{
  "num_hidden_layers": 14,
  "head_dim": 64,
  "hidden_act": "tanh_gelu",
  "norm_place": "pre",
  "init": "normal",
  "init_std_qkv": 0.0368,
  "lr_head": 0.00673,
  "decay_fraction": 0.796,
  "decay_shape": "linear",
  "dataset": "wikipedia_en"
}
Each number is 200 + 40 x the weight over the matrix's rms, rounded and kept within 0 to 999. Layers, rows and columns count from 0.

# layer 9 MLP down (transposed), 768x192, rms 0.176, rows 478-511, columns 0-47
241,174,272,135,162,235,109,219,190,212,176,176,204,232,172,232,183,169,179,225,186,145,174,283,206,215,269,172,208,260,175,199,206,149,183,210,198,217,254,203,198,196,155,183,266,155,166,141
200,187,239,231,184,122,200,216,226,150,161,214,212,234,187,169,191,154,209,129,117,217,195,222,185,205,218,164,192,174,165,337,209,227,163,162,171,191,187,180,254,251,271,242,208,245,172,172
150,145,195,273,226,306,218,76,202,160,177,153,248,203,186,239,243,196,146,263,184,215,261,230,193,221,163,213,189,131,192,188,157,192,192,183,215,182,207,164,209,171,252,162,234,182,250,178
224,184,165,52,263,212,159,214,208,265,226,173,177,191,148,226,232,189,150,171,180,208,198,146,228,202,168,173,204,132,212,189,238,212,162,225,164,228,137,159,197,196,224,248,231,273,192,184
225,195,179,213,231,258,223,218,128,247,263,283,237,206,217,189,161,234,226,133,199,200,193,351,168,225,136,237,260,216,198,211,215,204,143,164,123,224,175,183,167,154,137,248,199,204,214,224
232,177,162,257,177,138,193,158,177,192,218,124,209,149,180,202,184,216,216,205,171,180,173,178,230,221,260,178,200,214,210,194,205,162,257,194,213,258,253,166,159,209,213,171,208,261,228,221
204,209,174,238,236,151,257,213,269,295,149,166,218,215,242,220,200,133,100,273,203,102,213,181,228,196,213,249,215,232,214,159,195,179,209,132,186,138,263,172,257,180,201,137,183,196,176,163
171,266,238,123,205,200,231,175,180,235,178,129,254,241,204,218,185,225,279,129,173,199,143,216,184,166,189,101,175,223,194,143,241,270,295,116,183,284,190,211,215,172,228,180,202,41,253,187
198,219,266,190,198,195,188,217,156,165,207,240,196,185,225,204,226,283,346,175,121,180,218,214,249,170,265,210,179,273,204,163,139,195,187,182,147,217,199,269,187,226,186,156,184,189,169,128
226,170,182,184,189,245,139,158,223,216,259,193,192,215,192,179,181,152,205,288,224,268,162,184,207,240,115,184,190,226,214,148,157,257,229,218,267,233,187,199,160,271,243,259,180,234,220,199
195,175,152,139,198,282,212,259,166,207,163,189,237,160,204,155,176,207,142,122,196,133,160,248,250,152,154,193,216,220,207,196,154,146,238,181,179,294,177,114,244,188,233,257,182,144,177,141
199,143,205,223,208,260,204,84,171,276,205,227,155,207,231,232,306,222,216,182,189,237,214,142,255,209,262,152,175,161,212,184,151,153,189,153,208,118,170,231,229,167,246,174,191,166,140,218
186,249,178,209,189,119,263,153,201,155,183,137,201,165,124,202,216,181,191,175,193,249,115,184,188,237,222,219,210,227,201,313,230,245,167,239,199,127,147,158,256,208,241,196,242,175,129,204
226,192,156,176,241,201,144,238,174,205,206,220,197,199,219,214,238,178,151,140,258,172,224,230,225,126,188,238,193,175,190,209,189,269,221,265,233,200,217,207,266,141,163,144,205,215,210,199
172,186,255,247,183,173,235,153,222,212,189,139,178,207,138,151,254,159,216,189,159,161,213,219,192,191,247,203,187,251,187,201,225,202,135,217,264,286,232,185,206,150,218,144,248,261,262,156
248,134,158,246,250,161,182,173,221,211,182,180,143,194,139,199,136,132,252,216,271,145,229,211,218,212,178,173,170,205,189,210,227,149,202,107,177,201,201,196,228,201,183,168,252,225,246,219
206,241,243,192,124,199,296,207,248,186,223,210,212,205,129,187,229,178,164,168,196,207,181,203,248,159,224,208,126,198,226,195,161,206,169,206,148,149,180,190,262,296,208,246,179,286,225,193
157,159,182,145,233,128,245,200,275,155,210,243,213,180,194,86,184,224,269,153,225,173,219,281,215,216,163,195,240,127,206,157,260,86,220,217,265,194,238,154,254,255,214,283,160,195,223,199
224,219,100,152,244,195,161,286,230,215,261,209,169,175,202,177,157,130,185,190,188,231,186,217,219,238,181,232,261,186,186,180,170,183,216,246,188,200,187,180,169,189,222,168,191,171,161,204
164,194,151,219,165,149,168,191,154,242,110,225,273,204,261,191,203,298,231,247,105,187,191,184,206,226,207,161,167,166,243,118,248,158,238,194,154,211,197,207,214,124,201,294,147,219,178,178
177,199,149,290,208,167,177,217,188,187,248,193,134,223,206,203,174,176,217,192,217,265,243,120,200,217,165,182,229,214,229,198,226,283,195,192,193,206,153,237,272,205,143,179,171,186,157,160
149,246,209,249,211,211,178,162,179,199,222,164,250,190,330,241,205,190,213,167,171,117,140,233,146,251,166,220,191,222,259,214,218,193,143,248,128,137,179,154,202,185,187,169,198,204,237,159
128,189,150,156,194,150,255,182,166,182,243,219,214,160,196,225,200,187,202,176,217,134,190,167,179,157,168,136,189,131,266,192,236,282,141,157,289,252,276,205,161,204,200,199,272,160,139,333
226,236,161,226,132,204,213,198,150,195,189,184,183,177,222,132,243,227,149,161,202,240,222,226,147,224,157,151,110,185,238,215,228,225,243,186,186,158,216,254,274,282,220,209,233,149,104,198
220,198,303,230,153,172,188,139,62,178,217,125,207,174,224,218,207,182,194,267,240,162,274,248,265,239,181,245,116,204,262,229,200,164,232,157,227,143,237,242,222,227,199,224,164,189,198,187
239,170,188,207,79,274,200,266,193,278,214,197,174,178,146,232,274,265,200,202,130,234,154,196,192,166,185,200,223,242,218,239,145,162,202,224,273,208,184,139,205,215,329,159,248,224,226,179
212,205,219,225,144,213,260,102,148,138,168,149,156,178,159,166,160,190,241,188,176,210,240,185,267,225,120,152,224,212,262,258,220,170,177,175,237,202,211,202,195,176,258,243,151,186,171,174
217,222,94,259,249,258,131,213,221,161,105,209,162,227,182,158,238,188,127,207,197,135,159,147,209,173,195,249,158,199,193,198,220,118,147,174,202,186,212,171,170,149,189,238,100,228,225,201
209,257,200,209,190,115,199,199,206,271,225,188,183,194,208,142,150,256,101,159,172,195,218,215,161,221,166,210,221,225,246,211,202,239,184,161,170,213,142,184,185,180,269,253,225,135,182,169
141,250,223,197,192,193,153,226,173,211,141,193,192,259,200,193,121,214,220,181,262,221,234,284,185,176,228,241,252,202,252,141,173,137,227,228,257,196,193,219,206,160,199,182,239,251,213,174
197,268,167,232,174,175,136,165,224,195,251,203,97,210,199,187,140,243,214,217,276,205,252,172,190,107,193,232,202,256,232,162,199,223,231,202,149,193,221,211,170,142,205,174,198,255,196,210
142,124,202,144,186,241,241,179,277,308,243,159,229,86,151,187,131,253,295,179,159,259,194,216,236,212,151,238,228,188,232,110,182,205,255,179,232,82,165,208,183,159,153,209,168,252,219,169
140,173,169,257,173,207,127,153,227,234,207,215,171,214,254,117,182,223,243,184,220,174,171,237,259,275,205,205,160,210,224,199,177,156,196,154,216,212,135,161,178,197,165,204,158,226,213,170
89,209,177,126,225,127,211,215,202,204,184,174,170,194,181,253,251,221,231,170,204,213,219,202,165,200,174,172,213,189,244,212,192,248,243,169,273,184,210,176,195,210,199,187,175,199,200,193
# layer 9 MLP up, 768x192, rms 0.168, rows 479-512, columns 0-47
154,234,221,198,164,247,236,241,172,180,230,168,148,183,266,239,234,196,269,209,269,199,170,171,174,246,198,197,224,185,213,143,148,275,204,218,173,234,218,127,130,192,201,150,168,202,213,178
175,146,173,258,205,164,243,200,183,211,180,251,230,204,218,177,201,220,139,230,238,231,155,284,220,188,239,171,272,169,170,187,215,196,180,206,212,123,201,280,144,215,242,141,195,238,194,217
213,148,284,220,156,180,166,143,180,146,203,219,161,226,264,209,145,182,237,204,227,198,237,294,126,163,239,223,247,237,223,194,223,168,192,254,206,251,184,218,163,229,165,160,199,228,223,181
140,217,239,262,195,204,235,269,237,244,161,169,237,209,254,245,222,191,309,182,171,207,206,179,183,225,191,212,173,218,222,184,150,213,161,204,223,190,203,222,252,301,251,110,258,129,188,192
198,216,164,171,193,214,219,249,220,224,176,182,192,147,191,210,210,208,276,182,105,134,256,197,233,191,190,236,186,188,191,228,206,186,226,154,93,147,210,236,247,267,267,236,176,356,124,243
222,238,182,198,189,193,217,182,166,191,204,213,167,250,222,187,178,255,181,246,203,161,207,231,234,173,161,175,172,185,235,213,259,172,188,187,167,159,154,197,142,158,224,204,165,237,173,167
148,173,258,136,252,215,238,192,169,223,202,248,298,260,243,195,241,247,272,179,153,271,195,164,223,180,111,118,232,216,122,156,99,291,200,119,206,135,200,333,151,183,190,204,229,111,206,207
181,149,223,214,152,178,197,188,176,197,127,184,234,212,257,206,226,178,199,205,234,186,213,263,137,226,221,192,202,141,198,242,206,224,279,249,162,183,238,165,198,237,215,130,240,292,217,227
202,176,249,202,195,208,194,185,176,175,178,182,217,184,197,119,222,173,212,229,293,159,193,179,208,195,196,215,246,157,230,244,201,200,215,219,203,166,194,270,159,244,219,221,195,259,191,182
204,222,230,128,168,215,156,117,224,201,199,210,211,144,236,130,139,187,104,179,200,159,222,302,223,148,257,306,247,279,227,183,171,168,181,231,194,190,132,294,201,223,242,220,257,260,151,187
209,186,226,199,111,241,211,211,196,133,155,201,190,204,178,244,213,204,193,206,250,223,192,143,154,211,234,185,193,250,241,193,238,238,211,172,176,222,235,139,212,204,177,170,155,191,155,209
263,133,226,171,129,210,182,238,174,227,161,161,196,203,212,205,156,196,243,217,222,138,230,210,231,202,188,237,154,293,188,236,107,221,184,207,184,193,241,219,158,200,165,229,185,270,104,215
141,189,144,115,119,215,197,181,227,225,252,208,141,212,171,229,220,223,228,204,212,213,153,149,156,228,284,185,161,216,233,134,244,188,141,197,220,201,214,238,252,173,241,233,212,247,129,177
189,180,176,187,205,147,222,202,156,180,241,169,249,240,194,265,110,226,204,236,232,150,159,165,226,166,202,190,211,227,140,283,167,234,256,198,161,167,93,173,164,253,158,200,201,216,140,159
183,227,190,105,219,270,163,245,171,195,237,208,154,136,228,198,223,219,172,209,131,215,219,189,235,212,215,208,208,220,150,256,177,195,252,210,236,239,131,189,188,261,190,264,189,204,201,158
146,173,116,242,224,204,216,225,183,238,140,155,292,171,224,212,232,163,202,206,200,175,164,185,186,166,280,142,201,170,266,187,210,206,172,256,157,241,161,162,193,270,116,238,167,220,125,180
125,220,267,170,224,237,185,229,211,190,153,208,237,195,220,163,203,205,151,187,241,188,205,184,193,148,237,220,196,189,191,254,237,269,162,201,189,156,243,253,211,166,307,159,201,247,185,172
171,236,198,176,186,220,272,183,151,252,208,217,198,198,204,174,274,166,237,225,198,171,293,215,190,116,118,199,179,240,183,237,205,195,204,204,173,227,197,183,226,218,195,207,231,120,189,188
198,227,255,223,136,217,188,220,210,181,178,215,237,184,231,153,310,223,302,215,228,178,211,172,176,150,224,150,277,218,241,274,185,304,170,238,169,201,165,171,193,199,194,212,183,188,249,200
239,193,175,220,177,200,185,203,300,293,184,197,253,135,173,223,184,183,187,198,254,175,216,254,232,210,140,232,165,212,314,215,150,212,197,230,165,219,157,192,136,241,182,193,148,182,235,174
199,201,213,209,242,158,210,126,264,174,167,205,224,260,226,200,214,270,255,218,163,137,206,211,200,210,192,209,208,222,190,215,215,222,197,186,185,117,134,207,171,177,202,62,197,182,213,152
197,236,227,152,179,176,209,256,219,153,228,249,226,266,187,143,229,228,245,130,152,192,196,224,193,163,256,152,165,230,158,205,178,258,220,278,236,238,177,189,201,182,218,121,221,135,184,182
155,219,220,145,240,224,187,213,208,221,241,192,199,207,226,278,198,234,185,220,228,176,207,258,174,190,190,222,266,243,223,122,204,256,157,269,205,244,217,245,170,156,218,182,190,170,160,142
239,151,169,199,222,181,149,203,199,132,110,153,209,197,221,181,244,226,176,247,231,198,200,113,191,230,191,200,254,191,175,195,142,121,161,239,184,205,198,213,148,325,238,190,216,135,245,161
226,206,182,109,223,179,175,177,160,198,197,118,241,253,128,183,163,170,224,162,204,255,172,219,219,191,180,211,147,214,226,136,220,193,222,174,203,158,223,222,186,231,179,246,142,174,184,188
142,200,234,213,188,175,190,206,171,204,190,185,200,186,239,145,190,172,256,169,197,203,214,272,225,257,221,221,240,239,218,255,230,181,212,246,109,227,258,207,146,212,188,208,137,198,190,154
182,135,160,218,243,222,246,242,135,123,148,227,181,226,212,218,217,252,191,212,201,222,253,148,211,259,232,304,209,181,92,175,177,210,173,159,163,145,105,263,158,201,200,180,102,163,167,216
180,175,220,227,272,252,169,234,215,187,158,199,211,182,217,217,190,236,265,202,278,175,235,202,215,214,179,182,191,291,273,201,162,174,249,261,224,221,211,200,209,215,245,135,191,203,201,202
289,240,217,218,214,199,190,208,167,280,175,167,225,125,187,223,218,142,254,209,190,234,193,228,189,224,217,180,234,218,168,270,218,124,176,248,164,197,200,154,176,235,176,172,153,190,193,195
205,125,247,214,223,232,182,186,227,192,217,229,92,164,164,200,55,182,174,218,144,227,188,208,145,175,181,310,167,208,222,187,136,190,194,176,178,238,173,244,202,156,227,179,263,248,214,178
173,243,262,135,178,264,286,256,217,190,106,169,178,253,181,184,176,181,198,270,171,219,204,263,235,221,224,220,187,201,233,211,184,220,207,254,212,89,232,171,214,211,274,203,254,207,182,231
168,240,250,204,221,293,247,240,197,119,196,156,229,206,161,192,168,197,207,230,228,227,227,173,190,231,204,176,242,179,126,279,228,255,193,124,210,198,247,208,198,142,180,196,159,155,165,254
211,160,151,193,183,258,243,203,185,216,154,209,132,161,173,128,155,156,217,222,186,170,152,226,244,217,245,245,213,314,232,218,184,182,165,217,202,191,236,224,279,147,215,146,282,176,199,253
194,169,207,227,115,188,202,221,167,139,190,203,144,203,216,283,199,239,160,189,204,193,196,221,228,183,155,130,178,210,204,225,147,194,239,157,202,213,244,212,253,100,230,212,162,250,144,219